{
  "num_hidden_layers": 24,
  "hidden_size": 160,
  "vocab_size": 2048,
  "positions": "alibi",
  "parallel_block": false,
  "init_std_o": 0.00571,
  "init_std_up": 0.0395,
  "init_std_down": 0.00571,
  "learning_rate": 0.0043,
  "beta1": 0.95,
  "batch_tokens": [32768, 65536, 98304],
  "max_steps": 8117,
  "dataset": "wikipedia_en"
}
Each number is 500 + 50 x the weight over its row's rms, rounded and kept within 0 to 999. Layers, rows and columns count from 0. Numbers have three digits each. The size before them is the row's rms in percent of the matrix's.

# layer 20 MLP up, 640x160, rms 0.267, rows 37-123, columns 80-159
101:517603573463483521506459501514541517533454393611622490511501550544468418466547601429473462479479459559530526495456521453473453528450480485519510509480472511550436457526522579414451504435435411453487455517526461486431543434508472435515528419
099:434499455591514450563583454501466524495560450421386498543424610489508521511446451562491418561554566593509533470465450435533470456448538490532484410600536514533566526449444443513559560535517567556584445498511467395534395495501475506487495506
102:448537433598551533574491480502507489623497491504431484504550513542457411521543593475557536465516450509483466501470508502504465498543490609415414461410571511501510503487497408518463458532455467545506530488509476426502461575439464522574556507
097:543505482578531408541500586528556572620504467434493497506525565574469525574528425471454482471565519522440577481425439479503457440491525456530589502447464408551396405544495528563417531511567499469526569575434492519492450507493511555474557470
097:571426529461561524477517420554514436461453542567483459552422518501507496447543578531568603494444507543466443627524462460528455517462505531454590484567536457467463511419606562422492520514541512413572585467571519561427489488480556579464553469
100:488549472473597458522466566566515465524529509446505475531531491515575591405516516480494611639535521454479506474463594453537521545450606431441543456427423612536526494488564590494470488484461472534514503473529540507518611453444514514479452549
097:485473483373571554465346530574507468565536510505624487502508478432537527433510488473405417467464454401524490530525561547583482472496513548641499487500511472534473402435428450433550528450552459401397555465481549496518552437583608506541519558
109:512495475463406492528527497456544607516565451481493435469449492511506510443480506469540521536511423447428427362518557564455509552538481483561473468526551481439474531583553509471482488472555572563492418533452507587608478494445566467488585439
099:498497524494483585511570575487517493470414405512537540414430484521547567456548503535490513538552407530483549490402424503513498489505506450411485430572437535433510479498558564461438522634466602518599523533484535534550538572444512498435408502
106:488433446505603519522544493517627480461549430480494472502430500516488640498514497504499520508461541515540375430553569497491433537513410441479429535542484526541435471420444555489537567556475481541571445549499498553523481573466449527567547489
109:449565484520438493539467495613465585482536490477464577424446471475579402492448439478552567460458446576422476515405463488536521586528467477524476550530505529464466534568464449527505534530607459468512483599503503436520487438477435544565561534
097:493540524592510457508507486493508399547494558452474588473621455479441492442511510464497471536494573538590405446506514408536413519503540505494538479603534463516530482474543569539400565609441549544535556612472498503538514562519562477570462517
099:482503469568519541469533518506476479492365568460495542482489548507576506658563525489434476460548410455437535503483538557525452465446525583429513458486516506491542445414617456438613539518443467496498535509517529545397485475528449564537488434
099:393519565422436483564492536536548531516448536493455544570484421423554461509509482482525539562563589490526379492493514475440455434478512478557486543549424507426522536463439559466540545527483454597537546550516539484522483551496479473499535473
099:362569468381444485521485489424481577532438514517523512489453439467505589607562448531584513517450537544521490522481506596493469526483595551563425508436444506477433431562427529492501524618485496481546585523521549476433550546598517529469480497
102:524461555559551510428522501498511442540554415485476604470532527540502438606512432490449438512504477584544512480426504461492501382578531509453483531521461532523510491479526488526525519471455483500534494466529450511472489513520486440421506531
098:510559427488489488488540442541579501550454499508502415613507461507450558472578572505485472489478510477609569490503485465571521496544454596550431575433472478465407468470487480423514455536549538486472457516547481436469553497422471560490503422
108:522458407476577524456521480450483556495503452468490575498530490478493416568481423495545527505481521507448429498453544542524454439470501489508462442449540655464475549552529548556483561560505533532464556500537466378405476554524622510469444496
100:504432414475493439461559517568480567416432477517580477441461522483521430493506503451526474462527460487485551452491427473534496595465429552431466572501539484519458404430496540461507524504512522522496572533544430523474398611470447546432552459
102:461519591508500522555452593488534475483462454461582539532537443612486520521517504506481513571627458520471549484550428582484472497518541510523388427499517442519514489469533536549523533585540549557455513511475548568501486519458467495604458567
100:524530441493482451447423554467495531569531526520424432423403567525497421553437440504478501531510552539479570513539575581433499389478456460568543475414493471539490492448572476556541432452515575487512497506516457505418427493528559428441475507
092:512570548490508451583491513356516530585565448568440481416489480467446454467565505531566594488551376550439520531545483519488434441402466533458530519516436572470488556429599509535468586520482545495480501533518508541489517550504449454554532452
090:496560472544601403568500450363502471474516514463494509481482486532549497446460462470510517445397471543555521442560403466543452460456460522413496512503465472515475523451516443487529479500533495562472518571556479426561418445386460541488445535
102:567558513546411524438442569466509450521447549457450511507509518519592478490601518442419535571463551513508475508528496490477452512534512445488417448456454471501556570458454431558551536546556576498527437484493569527582479487466461601552507407
099:535528586489471534469507511533540500502493496495422539572468487544552453493468544535449502409553511555577515518465434487573530619525486505470523547492506501542573500552526488495592438471419541460447608493437475549499559622501523561511529506
100:444586549490489410509514449472419513545493586447534435582552534522446476459534534399528469461503486565454423568506551486509573468506530536536537510576473515560606541496521437462492486498502472473486500537432555552389531548503527467585512479
106:462518546444337486384529497495425460477484518484490449428436538491527617454520506510434478490638497495417448631568517494542464459478515570518459479537485553494526499497497525465539417580468476491384548502569468489483416552550413567526504397
095:565449534502600503461389563536513472491512518446544492458533395516567500511490558503470519466471513557444505531523536516556560560466473578440539462527451544500575509405522387553579544545454471451536478517548501518524459437514483475604428480
093:454543458493435456530508591538417418500466465545501474529488450496575539513492528527477490458431589553530447454477472469550364556488548568468522512559429420535450485481491630480457501521517522491480563462486495464481541568518505480504501488
100:521469408547522499524477367551490571531576428553473459431531537444456473573435420532572535496418491441465515488421472497511424552558480496537594518475474507598497499532605459519626518434486540501476508629515497492522526539522475538521469418
100:467471440558515491569475515454532458563541405514529468389442538478567494419554523501532485542538516418466518508528497514554357424451486592490542444554490493456518500501478548613497397558521520423453481445517523545640532474511463476534591511
106:458552508463487424521415500544469509451612562544572420512517439482575609576415512453497493572475480467437457534437578517487477401578462494524469405403511560478422528432409534519535510597441483535392517521629475487467484498479582518519455548
099:431512499468552504459533557481487532563456485446535525430537533552555512400509460473457418392434466532550502468463541407553520349488457534478542555466542590415537444574491451466471541455510483533476436483431514445537473513502509557572499471
101:460486470616536497487462509523541506528480503449441542566558574444477456484494511356559503493439488476453450458455444418556441479539442492514481526572510583601464593530528461515509526497489501527513496537588420504482501573469537558487457483
106:496530443525514458572509523578531481474370554473371500488439528516491482550488538458570518562533568539537453533552366548529556481544524490525507460551511416570451605528461540506468491537518543577539533520444411490446448487499508375536462478
100:515485486481494568453383447549582473433500467500421481442429575453473426483434462442481531501444491571511448473494558437480447475460496479515553549433559502432510569403523482532505516501463540532614486475540429596394501490382459483500505469
104:600492546478436556504550578630489484522496505462399531461422451503473500577454557642444451498483575471477512585509576528545586460532486484531459493532467466578504414477605490525472522539472579480453373446547562479469464491533540480553527565
091:567560579546545527427451393476607413511527480562560510483503545524473463476480456492554442608504384413519507481438449391569500485501504505510486549539550535506518537582539565540561571474589454480530556416555451405405574608393549565503541531
099:483467465407546497426522403532480440431480498434469547399463473486463460569501486499440477558548485507567537549548555473503537522487420453557545490414521513541589477474514420484496503476426452529493581488510479562525454532456451529451532420
097:478503486473544506534466448500459554489453389392508463463614461528525573477578541553460470465467506526420500402491454504467550460456558459408484448479477501482451392501481449401429437572522584515456462545510548497454489479514474462538508460
104:424547458497535453598481504472505549573467509531489545526530417454530420500527473458472472526399536464533583505437470423441447490452551467439549412527557478604503454447372506433562527488389501498609522480437524497532479515571591527513512449
104:399516489425586447456503517595495524440481477524482410511551485439537547494496521494527400602515480534579490531517535546559525459447522462461460540497418487493496612441536531522474558473518492445540514469514529482457530529538497461508372479
098:487477663456494480599499556527519522525540569536425584420524433426571491468514472416470556445509478492480511533444485456486436555530480475533464538567492531427511570491456452534480478514599516437484475538412501526437468498511518513496481544
098:459483552522495553561563438465457481438428443532463527501456476515533444560508491434488583620511495464504503522399564437618601443506548589530516417517492489525499509531497492521538489519627571576584431453391475536470495565379511537523518502
113:441556520487552392538544544482484455509476496392450489465513512472479476594440531460514506509456464457549528544541549428469489478479507516421477560566391468558484473502532477449507517489507467499502533529502434508483594458664573496493532468
105:581574430509535507593525444498454463533529423540568560557561445517438575484443519536512467545517432472444419447477529470527468485510562506536355506514511434556551423552425454455553535427485436494537579491521548540572434387435511553502564492
103:473479447441476485560573570486490401517538536577449552474559466475464495463426395547501537486482562518499527428476540394559427498454512487492471485562589530494484541526489433520477543545512477629494551559471469512533500363494484536520587484
105:614430546499453393605507534515494562480465481517548409492513512554552457456461468469506457594422465474505425521557486573557483391544490526481572451477496421499561466484488432543456529528496478549406560562459529525489473438468590477520577514
094:517526482447542451504587431508500464588491512597499445541396495497536550479523517493384486463497490491494460649498479508457482448482401439502550551525461485512500444475520474485479511464462484581555505497488515518475510484524562532423502435
101:449494533522575458471468481427513475494426438406497581474467531564536491536472447545507618495566515533507472585574473519486504467510559604459605484427510420472475484486448511491413477521452464562571462407523421583447514530490456491566592493
102:510473433410547365568403574521569424519448478495526535555425474496562499478464576516565501425538482420431481517580508475489502520474534484599484482488478551481485392532498400552539517429445496496591554493562567542461509452400512492538534489
101:458492433512463436504418511550519509523479477481480400537426501429534520503518467401461454526471474531577479471545471535479486529505462517580455493493464468516491526541512543529437501588503537531522551440537593471448607434555508548523524459
099:395489518508557465624517461514485504538469442402501550552548518533439475431484448543440383424529585492504490514508501419499549521477434552448587505496459479474498537470585499535489442554456569505598509442440546411497441447485581407510494524
102:476495441486539522586455508520487464530444432464496566591536520414557434471440486504537486502552578468459435541517515488572500537535453451515469484465401483510519560537530550506495444541596500512441544456524442543485549499609532559526481449
102:550560498593457416490538551515514533440408534474506467495491476421484589553528444507456528494488444453451523551451556344470518437452516515514551522533443486527478442412400495417564640567484515529487535484492511536569543572453459557530477475
101:636426476511554563436480522455483467415498512401529507467524512405488437498445411493527476555420459541464596576471479482514480523473482493486542548572511567499485540531519553566483510364432513471557521525424573474544501470506500472576511484
105:537460454467532557524521576540471493500493572566488535441465431566562401466491474392445453482572580511497515485530457498512445485506432519401463480555431507580451482525593513546466531417511451444512541520515509510502454541466453478486482455
096:560549467435558515583514495510478487568542479497566474478467533414543450483518463446480555566495520493485481517449476513598532410559519434511477437592522467492510489547546501544533527472513495433617528449434527541477444512512367428579533463
097:467512455538544560487472465592498487503566403406563474494577538487466504604532499532571504556534412411502490522502449463499481470503431371575459491514476557571560501510486401583427425368545503511494567489462445465522485559468472599504459532
109:469558545444551511448503531515511570471651503577458414560573498585516457502544434478503496515526486513505476489488450475629508581549539579497580488511524514458501396553568497464548544508404540443437552564426487536477527505541444465477429423
107:442483553550495468475480508477497398466502541434483538484523484574567442484490599569491489572473400504545469532432523466565505452479430459451429504461475560496491570596490469466471546545667461397448562588513414500464457544445442437499462567
103:526575524449472497460531511451542490616514433547493454526454497473561479482534419429438470502421569562413525516505483495498435480522508465479455535513434459548443514464498449511550536485435462487540469454574565584459524485562525458527493561
104:551565543540492501490490466507546514551562431387478564456569492502496450569419510549544411518442596415455457486478468513478489508478519603452504474510538478590489427541477481455581467487544564551546506497452490499491454517536453543510574495
102:468469488488569567536482415568508601386488462450491511512475525471470490476432470492507491477572502538445511520653499513458469516576557566460493574491481536487475454408499489481502537457561565512490472491564528567516509559501548587526571540
093:492468455475475527513527485441470533453399466436458472505547462453433552493471510631558493546534537462501471525471521550520517430484459591517461471518409406455494458574407512485415506453594444550467466501478423520539520461482542551437504430
100:577601490481561563520438585483572513481528506537604518404397374486632438483480498563484475515481465525522542534496549378528501484533512390528528524403535473503535466362514503530519449521464544596467457488472486507519435555507526441500463485
086:499513502538476460512435455525549509569498612438480426542489462460526459498522595492567503381488342487478454471503564527379385492489580506462473361485427472473481526549413511510599556507471429522474598481461484494503510499543401453477491502
100:543460502505512436559414517476591558518557490514501505568489513416443530473458527487522436532545498541553434438468364545437436581455428467413528492539514538475581507436483454411474476423529540513526490431508564512421515559499547523543478567
098:482560469493471535460484500547542513526508461478577425423423443539465507544449606386522494444500471503551438496432503529417453449458492486539429576529505486412511443551491502497582519574483506610470547389472386526547459498513500460481492518
099:471419469452462444471533518510475482478549463457540529513495534576510461545544521489385500537464442570532560455458471414428477451465505512435448523436409544442484436500549455517480448401609553456591457545487553542509570552506432564403560469
100:430517456553523511438525483478477495498540505505529468485452476581504538475473410537532492466467502458505387417492534461521418473466545429507557490468568609468551521455490669457447628534519423459510579445450468536436493417507514474502481429
093:408525508511530464536484492439504509509442469466484542482574442362609458509477525533585513506529515443586463528518545534539504527465570410606509483450466466592514529400539454558509502470417565589526460458505551559493511534519546485472602458
094:557543443463490464548503447432531470421497481533605489455526463462572476488492491588584592522573475492579396569536539532557511361476498603486513503506504411496541497474447545556544504402517443499443511484431447529450491453471523456452534466
095:445522461516477499488434362589468580541494540407472553541564486543550533431502500478502539478525579525545538491449475480514511554564578586608444423573487482449485474549454545526411479440557469510404542589448492532554477535485578509507577498
103:498559450468529430480507411473461509454505611502448572411428558492417555572586438468444638431468590437518449542530520447460506553497450474498532463533515474498546530579523532469534543474538522540412457579527466553488457455473389530505515500
098:564505453495446441386514510654533505495532401520402432486496521497460446548485539588541472462483458485479595498478371509451517467508462545518463449470534453423502474521565576430427449532419546424534515494493578495507555516447362557561444502
097:531605422554391431534507499459434512439446475522551507481531480512619479524466491568502537466535456483454536505502576429570387565583682489517443493480575404512471461468527561499478496465445538492551537456500481591493458506443529418542444469
091:566418495483489577473505474607490471520411602508482532503486417452487607446627477495463507599538531503505498440435482541564447504524488393499462541534470447598510511475575527513503485545493515457516460430415410473545593535593455443532497420
096:460470398536476462536526510515506494493457396547544556564474479526554448409519492517578571496467480504577476480516576505535481483621435477466576498439466464505494523495465489567507536603464529501499482560536473511502471439449503391614435582
099:455553500465478451449491489458468469608571515521552502462491529499451568475415572476454569554444526457530468487513581514436458651467455553535399500559573462549555480526514483502514519438477439517530617402474481463501449465512542512529551449
093:475441494527545571506552508464462489503530577506408523408491421539454440431448512455525467531564526474528466397486457475527509579490461541482467439443478481522516536534489435562501401518513483509569515509447449489422586404479482549519635466
096:504450555416465494643506594544506447611469574443486526517490412577489454444519521537505571530447406622505448560431495525551450478608563572498472453517443458489483438532497455449504530532481516597468463462487553482624481509523495510623514492
099:451502414484465524485568483510617486494503499430522436472459512583504573482470523516473479510467498462450479556688448537424431479511503537450450571481395492482585467557506479530565430416394477463492555603521451445514525579502492641481441459
094:488450538524481549509525501522572524489507542513469573577523545533473501550486420566547606557534525425543515431537510543534378400482587481479434502492557484553578520471464477465550455558511559505496473477437498510487419495549490523502454519
095:483568485484462566492454492479587423582472463438471505527506539519441559436478454455496509521495484448484470557391526497462483569491576497448481519511450485455519551501483426454527555596427511484449558437439404528399544504475586424488515459
100:522500531448534448477476405471569466462518492523493475606402553522459507436485497470555375458531466442474550467442487504466499469435452516541551452497471375513453500545416587563437504461568497498521408447561513459470446450516465383506558525
105:578479470528520509414472515453470512530486423558462441469496501512437503514414513516472511524360571512589474407510512466538455507489447558550513523479519543517573393487493503522413539581456468446511476410449473480453637473525510543491556525
# layer 20 MLP down (transposed), 640x160, rms 0.293, rows 37-122, columns 80-159
099:430422519621500550565505508562525515447581568458573555521564510413467583522464428549417524569407482545424471446461520446495426489377545581394525498470465491492551516552498500440459396490508512526544493440461529523540581447545456626497553530
101:542548456465469515472505557562558482531515563561521470433535387488541502478393451456531504522499388499505545531456542494513459418475586499404525519540507426473509392528511468512556553541481476530467413579512585521597598564504516548430454539
106:537497588511450555465498514546524582574518539476411470510470500423587589547420481494505510464524529496472446439509572410479385482528563512546530556581508451477462456450500507472465501540593462471487522501499513478475425464526490496501574506
105:447489520521428477383490594504546479475494475502501551476494475538472533423535507501420502409483495531462481526591514540463499514580459503432413441433593529482507466598388577500467520499481469508557496490432598520516493573419516436512580524
099:475452560611475476533521517479595482558440488523513575522449493525535515549493451492525503584564493524527568451340538527513514483487480537497567462455508553547463379443565487514542457427442440484485488556530432464455514539503520532512458629
109:501527476448495419496530406558453545475596509439470455537530422509486502475515376455518407398459442546557490475532508433594519574453521508481545520530570440488501541473530544503494643456488524489538426464550539452492513515489465551465564508
101:557551513530538485457503500508470436512533446578446587490491484586599552524484457493430493432461488495503573501534471416491531431461494462420528473471436559377442541598547579552587504529495526497501498533455536417410625483509479496500396476
109:462500533552473424424535571577496567564461422457462480471462486508501618417512536477496492450484505384422515515569472593485540502533539497515477519481512491476613436502484483476542503406518537465468501380520449539689494616564514418492463462
094:543524522495455515558497545398596538600529509472532407495540488530458583545531544613520536403470561470458493500524589516591418589495571490560481521516441495551513569464511466506487428477529495485484453501486535428583543544544489587442517567
099:523491448490453493533502488545483486523591505507510515502479472525500463411511551574476503520481487393558552473492404611538440480496456420495508437486418440441602487522525632473472441475473463528583458358534512544467561438464453590411529465
113:530420541561534468462469506506495430596506513521521525504490516584479486409518496530466509558481447472527515456580471467481430391550439536516440500452538475436523475476498461442387591368460410459510382545486485553524527444489550484509531571
091:476454493479509531602457577512577544457464419507490491531578493411550465535483447455570453518498513477414484513446574527520454546550493449523453543438443487503452441565484379554426447400515438483463559390523470527506492425488482523459469476
104:483409562480521450499455499563449504480486474504509557577552521511600413492402471494479606533448505491460599546486511458460467484521449553562583441460497517542468519497606553502522391498507516457499512499496541502620427517542478434510561469
102:477447529462479540499506473542538483393487455538513463475473399541465527433442529572484481363486451437469531486558457472455458586501422527448480447483525471507620552625454458530551515576498444500541554397453547574334510481534596424535462536
102:445500497439460464508497464508521438516518492500451535500591501615486464479537456382508426461495413457471582539505386468469579498448455480541465494493494504482473578456455486440446519504513574587508526545556428491451473474506398427498495486
104:528542452513473430558521561459495485533525519549542554618432517508474527419588612458485541572463544499463571537564541423478590561433552504543440459482459551581472529563514494499511558554551423391429520439479510554474499560520602516490437432
094:477543538449609523531557496527506503538593413549394523449584522525440513487542421423498506500528541482462466526549462538530514464514458551407440520585549487449457569576522516499569564524516425506545535410457506456563520554485508477529456456
102:538556414516516476554482493519455404478496596536521557528544557458434537463524500507550505479618562416485606490357420441569532543500462461527463545580586536569509538463494537514534495551517510439490554471621481599583500531463567486502514474
101:608499515516520471455452527539550520476550480438398485469489492470550554504497483563498486524621556471483477613491479479529474435517519566461493440526508524418491538488404515499529518515551434615499506536551511391529499420528462461514520487
093:545489528495454518540587513498527468514578500502508451460507515516469536429470513563485485485435471466508587555495518421548411570511567537524563481491638538589532506574464556388477471552593492598470592527531482483443588492438485436542474446
095:429492506463444481593511464533475515458540513565453457505493588478519476597495444435391451521448538525492460573600441452509549509466499475510379521503479578464457563537484486618495622451477490488447543543452556414504453454615555518455515451
097:507459524526537537510485435567491519533447467453514548437463491536510486416464514602517472570550503462502529463562555540503460533527503402491382559462522537453472453517491518452444347558578634518496535425477504520520484479492586550465503491
090:461378489490405624498467519515413404503520535550408507550503548524483502537405443459521498534436467544505572523451503493476526541465506534559554550415545477495439480504490515398469441533470568563508458503462504464480510526494483544431495445
099:477421574468453462537548469547469549432503525558533481548475472393462439481457530555484449483433413491470468522407504494565531478388376581436457551442467433497499553511497514535488532543537525492469481610503566483469552401488426575481597564
108:539465490482511529471442449540499389588547485508494490480558450501508501491584451538578432523482537480454487490555445445611532479591466386523570473476437543585482601453564469444528507490528516485556564527542524500435426540412453441489442571
101:509448489622570552499518428480529448520446498497504492575489607460464531547479544590492452529485452420513508506480405524509478522475558560519518515521512539499469455472490412561485517513461574546580507467583490480569477474521488597516515544
105:565511458458607440458502507473436557435517611563487498471512453415534513548538500516538598495482513534465408510477510501623519491477484461483503502516509503488513488483420590460536502527477535588428446493538532375360492540439453543522449553
093:461523512569495639459561435522474643511478520497568494581468512510473500458578542520495555484532508528552371493512460549526555477451523476522546573509516507396488483475472545429462550467441564487512435459469510501462425425400503459523532517
088:490491594424389420516464381535522492449508595438524599458521475552381454485461449539519521497462450557440463437467453532547548420413499489512417560414496479487513484557493443526493525500442503504507512566520463435472454434533543479515539580
105:471537498526420434535620484565524437486505529529437478489456552511430520441433611599483545467444480644486427528489493509448513607549533464451465452483522472515559496578482472522440591465466559432510521463549414435514443608566461576479484501
099:435449576466596523467607492510445480531518507464505492527499453543551567533520413463484616526478484552517527560510419477501547562465574528508446506498431398543510512480553577478498573507431522457504441521473516519461524529540472493476543524
101:465526484574501416471473534487485494532574438471500581480476501521531528550444560446511560584613513486463560616553486489528467412476497426484505446459554451464521569452506508497458421525531469528363588518582435458487621488549467501584454467
103:433505511508440498440639543515469504604423545395526500483541458591431503503511525437567507433445484513468523509523516493553375500452492543552530475542446485521466388524503514528609618507522494494626596560514402512442519520400502432522515467
104:552590445448406450541545422509373443460442568473497436445479432530567495500479508601589507399558500495500492508525521568564505459505461492443543612397572443411461459525506516461481456489522517498472548520430590439545476519574507505566497536
105:467504439442420338472474503602489535430572526521502522527431496452510493582442477591501483472443435465508474546576517457443521543473518483442525449496525513479534545575550526391574514564504511553377549499474460450409476461601458507555495578
096:461526483463431467509446559532516582477497511443516456508542501440574519510515418571488380523536533496559485421472494551458471674490548574484443430521557468408518538523473549593522547531459510494528479505434481478530448525538465537505606407
106:467475465450513476494414454489514486592561542473487471514593479517464510494449450532515497464519530511490540496449420422535518578536493553579510477554545520467578543454533550526394527424425451513477405476504403547477545566501541437551530556
095:377470519471467516526542472467474460490522538541527457479513506455465528529519571380503563519537576494422478517495547464465513535533552497475533488398392533558478509437404449446472378491505454423599443545549473590444553437546536523521505535
096:569607519449519498493506418491460533446480443551518383510534456505478508433502508705465384512406569540481524509542551503500520403459467442479513520488481501484489493494409555590471580463514440451456454443498485404558522471503549447508486554
093:477378589516531476456568569517418490513468520507641499592469456521410460542448517435515464478488522463497512596568478513461585478597436549511515539496535466509491570464581533390539489503484577466477483425546433519641513535523493516515478501
105:538479402533559561493473423552460501580547505537473512444513444536608499440511514560439441530563475482555411476541552605565378445488408405530546469516549460525428562414529503577581476501512474498448509470576489502586554504480508456485483551
107:523470537494462474489463592563528473415412647533469490488444395510610532590440534537441586445521487491496438548392527482547538619501566463446558469490576383464554509489554551460514555607503493541533504448532504507479505503508545491462574514
103:549518410586437492488560522464472560534442462471564374536549444552493459443477498494530492446436488453469480528505421546389360489559609477555443511525493446527483449502577507548576402456442480502507495485483451502523484507482546547488514443
099:580473483410520536499516419527505450487484458534482598547521474534456504467499402549454499484498503526595496524535536488441676642498584501479497477475449488518480495486524481456438499510401436373538526475521528432445504465568529476422564462
109:512497543455431516551451521433489583441469519554466474412523503574439470437478419510507618509473588535551448427542567452496588536561472497591569608436489482496568454491491510554448520558419504473447400594484474450412495463470523455453516509
106:471498466495446525472435473499497477521469560501453527571544524450505497557468412497480415514504509466530429496518478551541612475479515442508525476501444552542549505491485550442468571477440436450529405428471524571704529499510520489576566475
101:474605457499548501503512659420555481534501518542475394432472473421463507503491483464476477535586560454540507540490553481566586505474381465498517448567512480549406462518548485555512492516516529540471494534519536479517527539523595462483477364
104:461512497538404507484626468492478477530497495415512485476397555503596507450558493623531446590517509454493491451544439488479550424506505458496539559433562529497492483428424515443510521485481499499494434531514455559467542453555566577483529504
111:397493486488424539485506528526489510566398522523509475533515575369501501541566556506548467410517478459460432475581462513554491510502490564552488573577499547560551473424556582474509503578558443515588456523597447552634591472508522481365505477
101:522453476449482460522510508529581622487514475521526477509512529452613532518471497494459489562556504489549569580503425446576541451431551474528612508595493493554476422435517595415442502475478428509514478510488509461487620462547454535493568560
102:469512477524519534581453466429557521512454445481562405420466593530438469424473631528495477415558576513534544405442462432539616548529529575503435485482532473535512401494489569392546577589482601520516453572561536577551554518523441579607488453
101:539534422520503499532482394484489511450551470517442532555482440508473527404498594486385518542567476517521509454553613442547472481527551430524609505463450508550529484516488542496460533492551453492531566537521398460498430515551448480415532447
097:518404445440444517470577481431494502463466518480515566433528565519552479519490462526513553541512333525550453523506465515474535467452489463513496517514514407413489529527462589532488597489443542601548422549469448492446528498512476559487491553
104:469454434479454530423460506482485569573505499503501512448548491500432652567548588587603512541548453463439419493468519488489444449393601430539471469544508499518601515402531577468511536458481531510525539452427539411563500539480483540466581535
099:464468467413506447496449533449484498515528446338541552470567428513494545545489611514560419514485532503592417429554515605508578449513535449537519542449548602523533468427444522513483574576551445538511507463500512429421505410511498520489415492
098:451442538514543557459496550533543535537440441490551490431412490547423525479445500521440470452408521502503512558499467558468497537519470439491406504493528483525508408553601467595417469486455557468547519424376526471496537430463553468499567504
103:484581534497557496540455410368486417453471477546541557546509503493606489461482470465547450540501506531472558443477438527495520485584607500529490542454490488370517485563448438510534470577487532546554453522438554479579523475520438526565572421
105:473459647452483517472494509471542514476431497480470467517446496527481492444521558595514479561503463520509461523500469470544599484463492567487633541540559532587541467466508534479524445479515531630508432538526448526605411451615472507451471461
098:572490513542486467522618582440480444441518538484480489457501539502448488392478507540454575468562462543470428493466522578480436542531498518388436480430434475542529540541506516576464490504547467588502534439549524427505422537451451458538511474
111:425469514395461566539469541559535566551518548481508549473553502509518476590449490427504471420559530454457515543571452470522533409586489456481467475528518505517451526578507550520544525574544448550543523528577566532510443463450589448504533496
109:539519468584439510465514435502478535579606478375558576472531412491501508486517430444523580527452532526460522449547513454499525542555517458478554420419407485492482492614458573588464550535503427528435480515410503407504482411475581474503548532
104:552411477516503513567548490467491627576502564514476542501546609445488518536463491526470555574518478518431480414553496526578453466501481530541596443452426476478546451565506523480394467449445557514408497583545457493510490467522430516457524525
099:484510435501574438499435579481517401507442518594467512509491476527557545581476497568521589449491433416561443505555493447449541531499510533506477493494419563566585489492504578537511524563485452532434488435645509496585493580435492426531532487
099:564432544448466492537620570506452449528510500470451538612471461555540531561582556473458442576508424488515479629537520513504516525461493476387443414442488459541446548565535466560503508487420477510600547528399472443557531551534498578456471417
089:523520518491405490490488498498508551539500509519499521519529542489466448515617504560606492524402455408499458545520539480495508454522477515553503512453500518570558514399560603510577537480501524486567505522497621494525404468435535489583579537
100:550577514516522486510573472506506521573574477358468461502486515471490510472555519507546524498533546518337511490431490515581432537419505541410517461430518493424547451558459522505644511536541508591459519484523459507483427541540440517606496472
091:613443471498507508524520490473497549429553537531591494504470410537464608466562504494507447448350407491496560490416576425483496487431460601512535544490491512449494460478475467477509567449426521458527516524470443568519518468487405424525390567
101:459551519530532498527493502486588476483442591532539489495439524576508509495594521414547516522587514500524472575559526510572440516511460426509458574462548516513561537505416570477427538470463495495483431476540561498451532431516480532489484646
105:565515489517486497537513626532480563468543624487465488470494599494486479513516555414618426625431441539507536480475451576419478518425459572484458479394491465490509497494511468413434485601479556530521508468472598519655473507514483587535492535
100:515448488467501449520544562562504524433490481534478454594481521457529554442470541395551480522535513383520602471586517439591526533496492468444450443621553524486413472561453481557514527411504362490492560570482506466451541475418499521587553571
098:527540555518466508483454405599419476447489505486622449529454466427498507470523519541504560490483642505458452507433514482509490492490586508471488478399505481543551527487574507486434415500519562466462503448391459588522518602504372487513591557
097:498514507480447471471597487537471544511492526493489443453452518536375479413435608489403510521529491503542471442503573584465564503525490448544418505619520502463402477415487483406496557499505454430365437533547482423624412405551519517517515434
099:526543478465488486448515467545441473529508522492556408441503398482495525594491514430552516455490430525492472417465485536555583545556522468518472501543533587524445592562463455554476510470423433504584475502461519518568455558472579519491460415
098:529496498577449451519468529445552488614483442519511405482465558536449494617468515493614541494496455526578514474590512480532570520505478478413578582396377485487515538474566476447509558452532487496460489453655495547511528530502496566410481484
105:449515563486523524481512482534555488448406585526547400488450509490393548549506486580432454520450537485462381497552561466628506541493488487481519564517536523484562509500499524518529591533541470493510492537462450484477437469463530531426545632
100:438500534490482564562441434404430470537511509484498548402531505530512560480502454501554533487487502564516485493444515464503470477399455419514486645475442496556464506454485509500486432430506542512497524551468517508561484465575590386485507468
099:528531465473528568538494567508499562425434487439498456486495456548511469539493572492524559578542420500538513530391517513427428439459560501626605390448496493446571490519494516492440433442455475523528455441543554563544533476513452525503451483
092:500526499452433502550509508433491575496614474494483448462582533509494500466461507427467525519453500378422559465483431504534573575493429517502503421412539499431553451435521470456542532578464621498502453576514517532587475541551462526516477542
103:526499416462546499525461494426453445578406546575497428576416506504571471547558468562550465464467589551480462495585516548563483612479537572467448530478506565538498431488487592458517418467461492448518602526469505467528476432410453573455455564
097:625503558539442479534531509429534505541477517514471530542433501555426498401583443580524555543499450470464436545427525462502476481625556438540599450407374431517588557391499481534473510504479516521502470435532459518489476568517432603399517520
104:431464430509520571452514602539556440575436577418437460441547458482472487508540484497527537507466496546453480501497484456520454546519498408563417543479497435601524517433497507419612529472559383521542518365513547506405521444519416387474496470
102:500499488447534570562390397499486491599532469502499391520480505441454556495491438542483581551464604451508514513441506455532506553584495414481538474460497542510509485488495606532564599489492437468455433482470382490541511468471489469523516532
100:527460479536436490548529458483490547438551476502437592461474429437566534426469522583467524485492518513455482549574498488448494446442530509560467472486471510447590487494555478489563522427554470521409385531506399421509505517464501523463488432
091:402561507507460436517524488496574502473476510457551540525483443501434538667482517471546509495486424528428447486446510560484546503440541612581511552529448433453457499586411439496451476438416487590569561598533497476573541549495523489551534519
104:467504538487457376399549438527501496493571443527573504513488573481491455527434576447473437501533487482515606382486451465450512461493443555521538495485521473441498484467464547494475402463485501541578492515542471501450470519419397572585514526
092:467494533623495482546559482527496556545430486535529424442545486524502523613483492514472527461464474541455448611466495559493455433584592446530496528572436605471512473478530482543575572575462537506542448489463478480494541543525638492457487579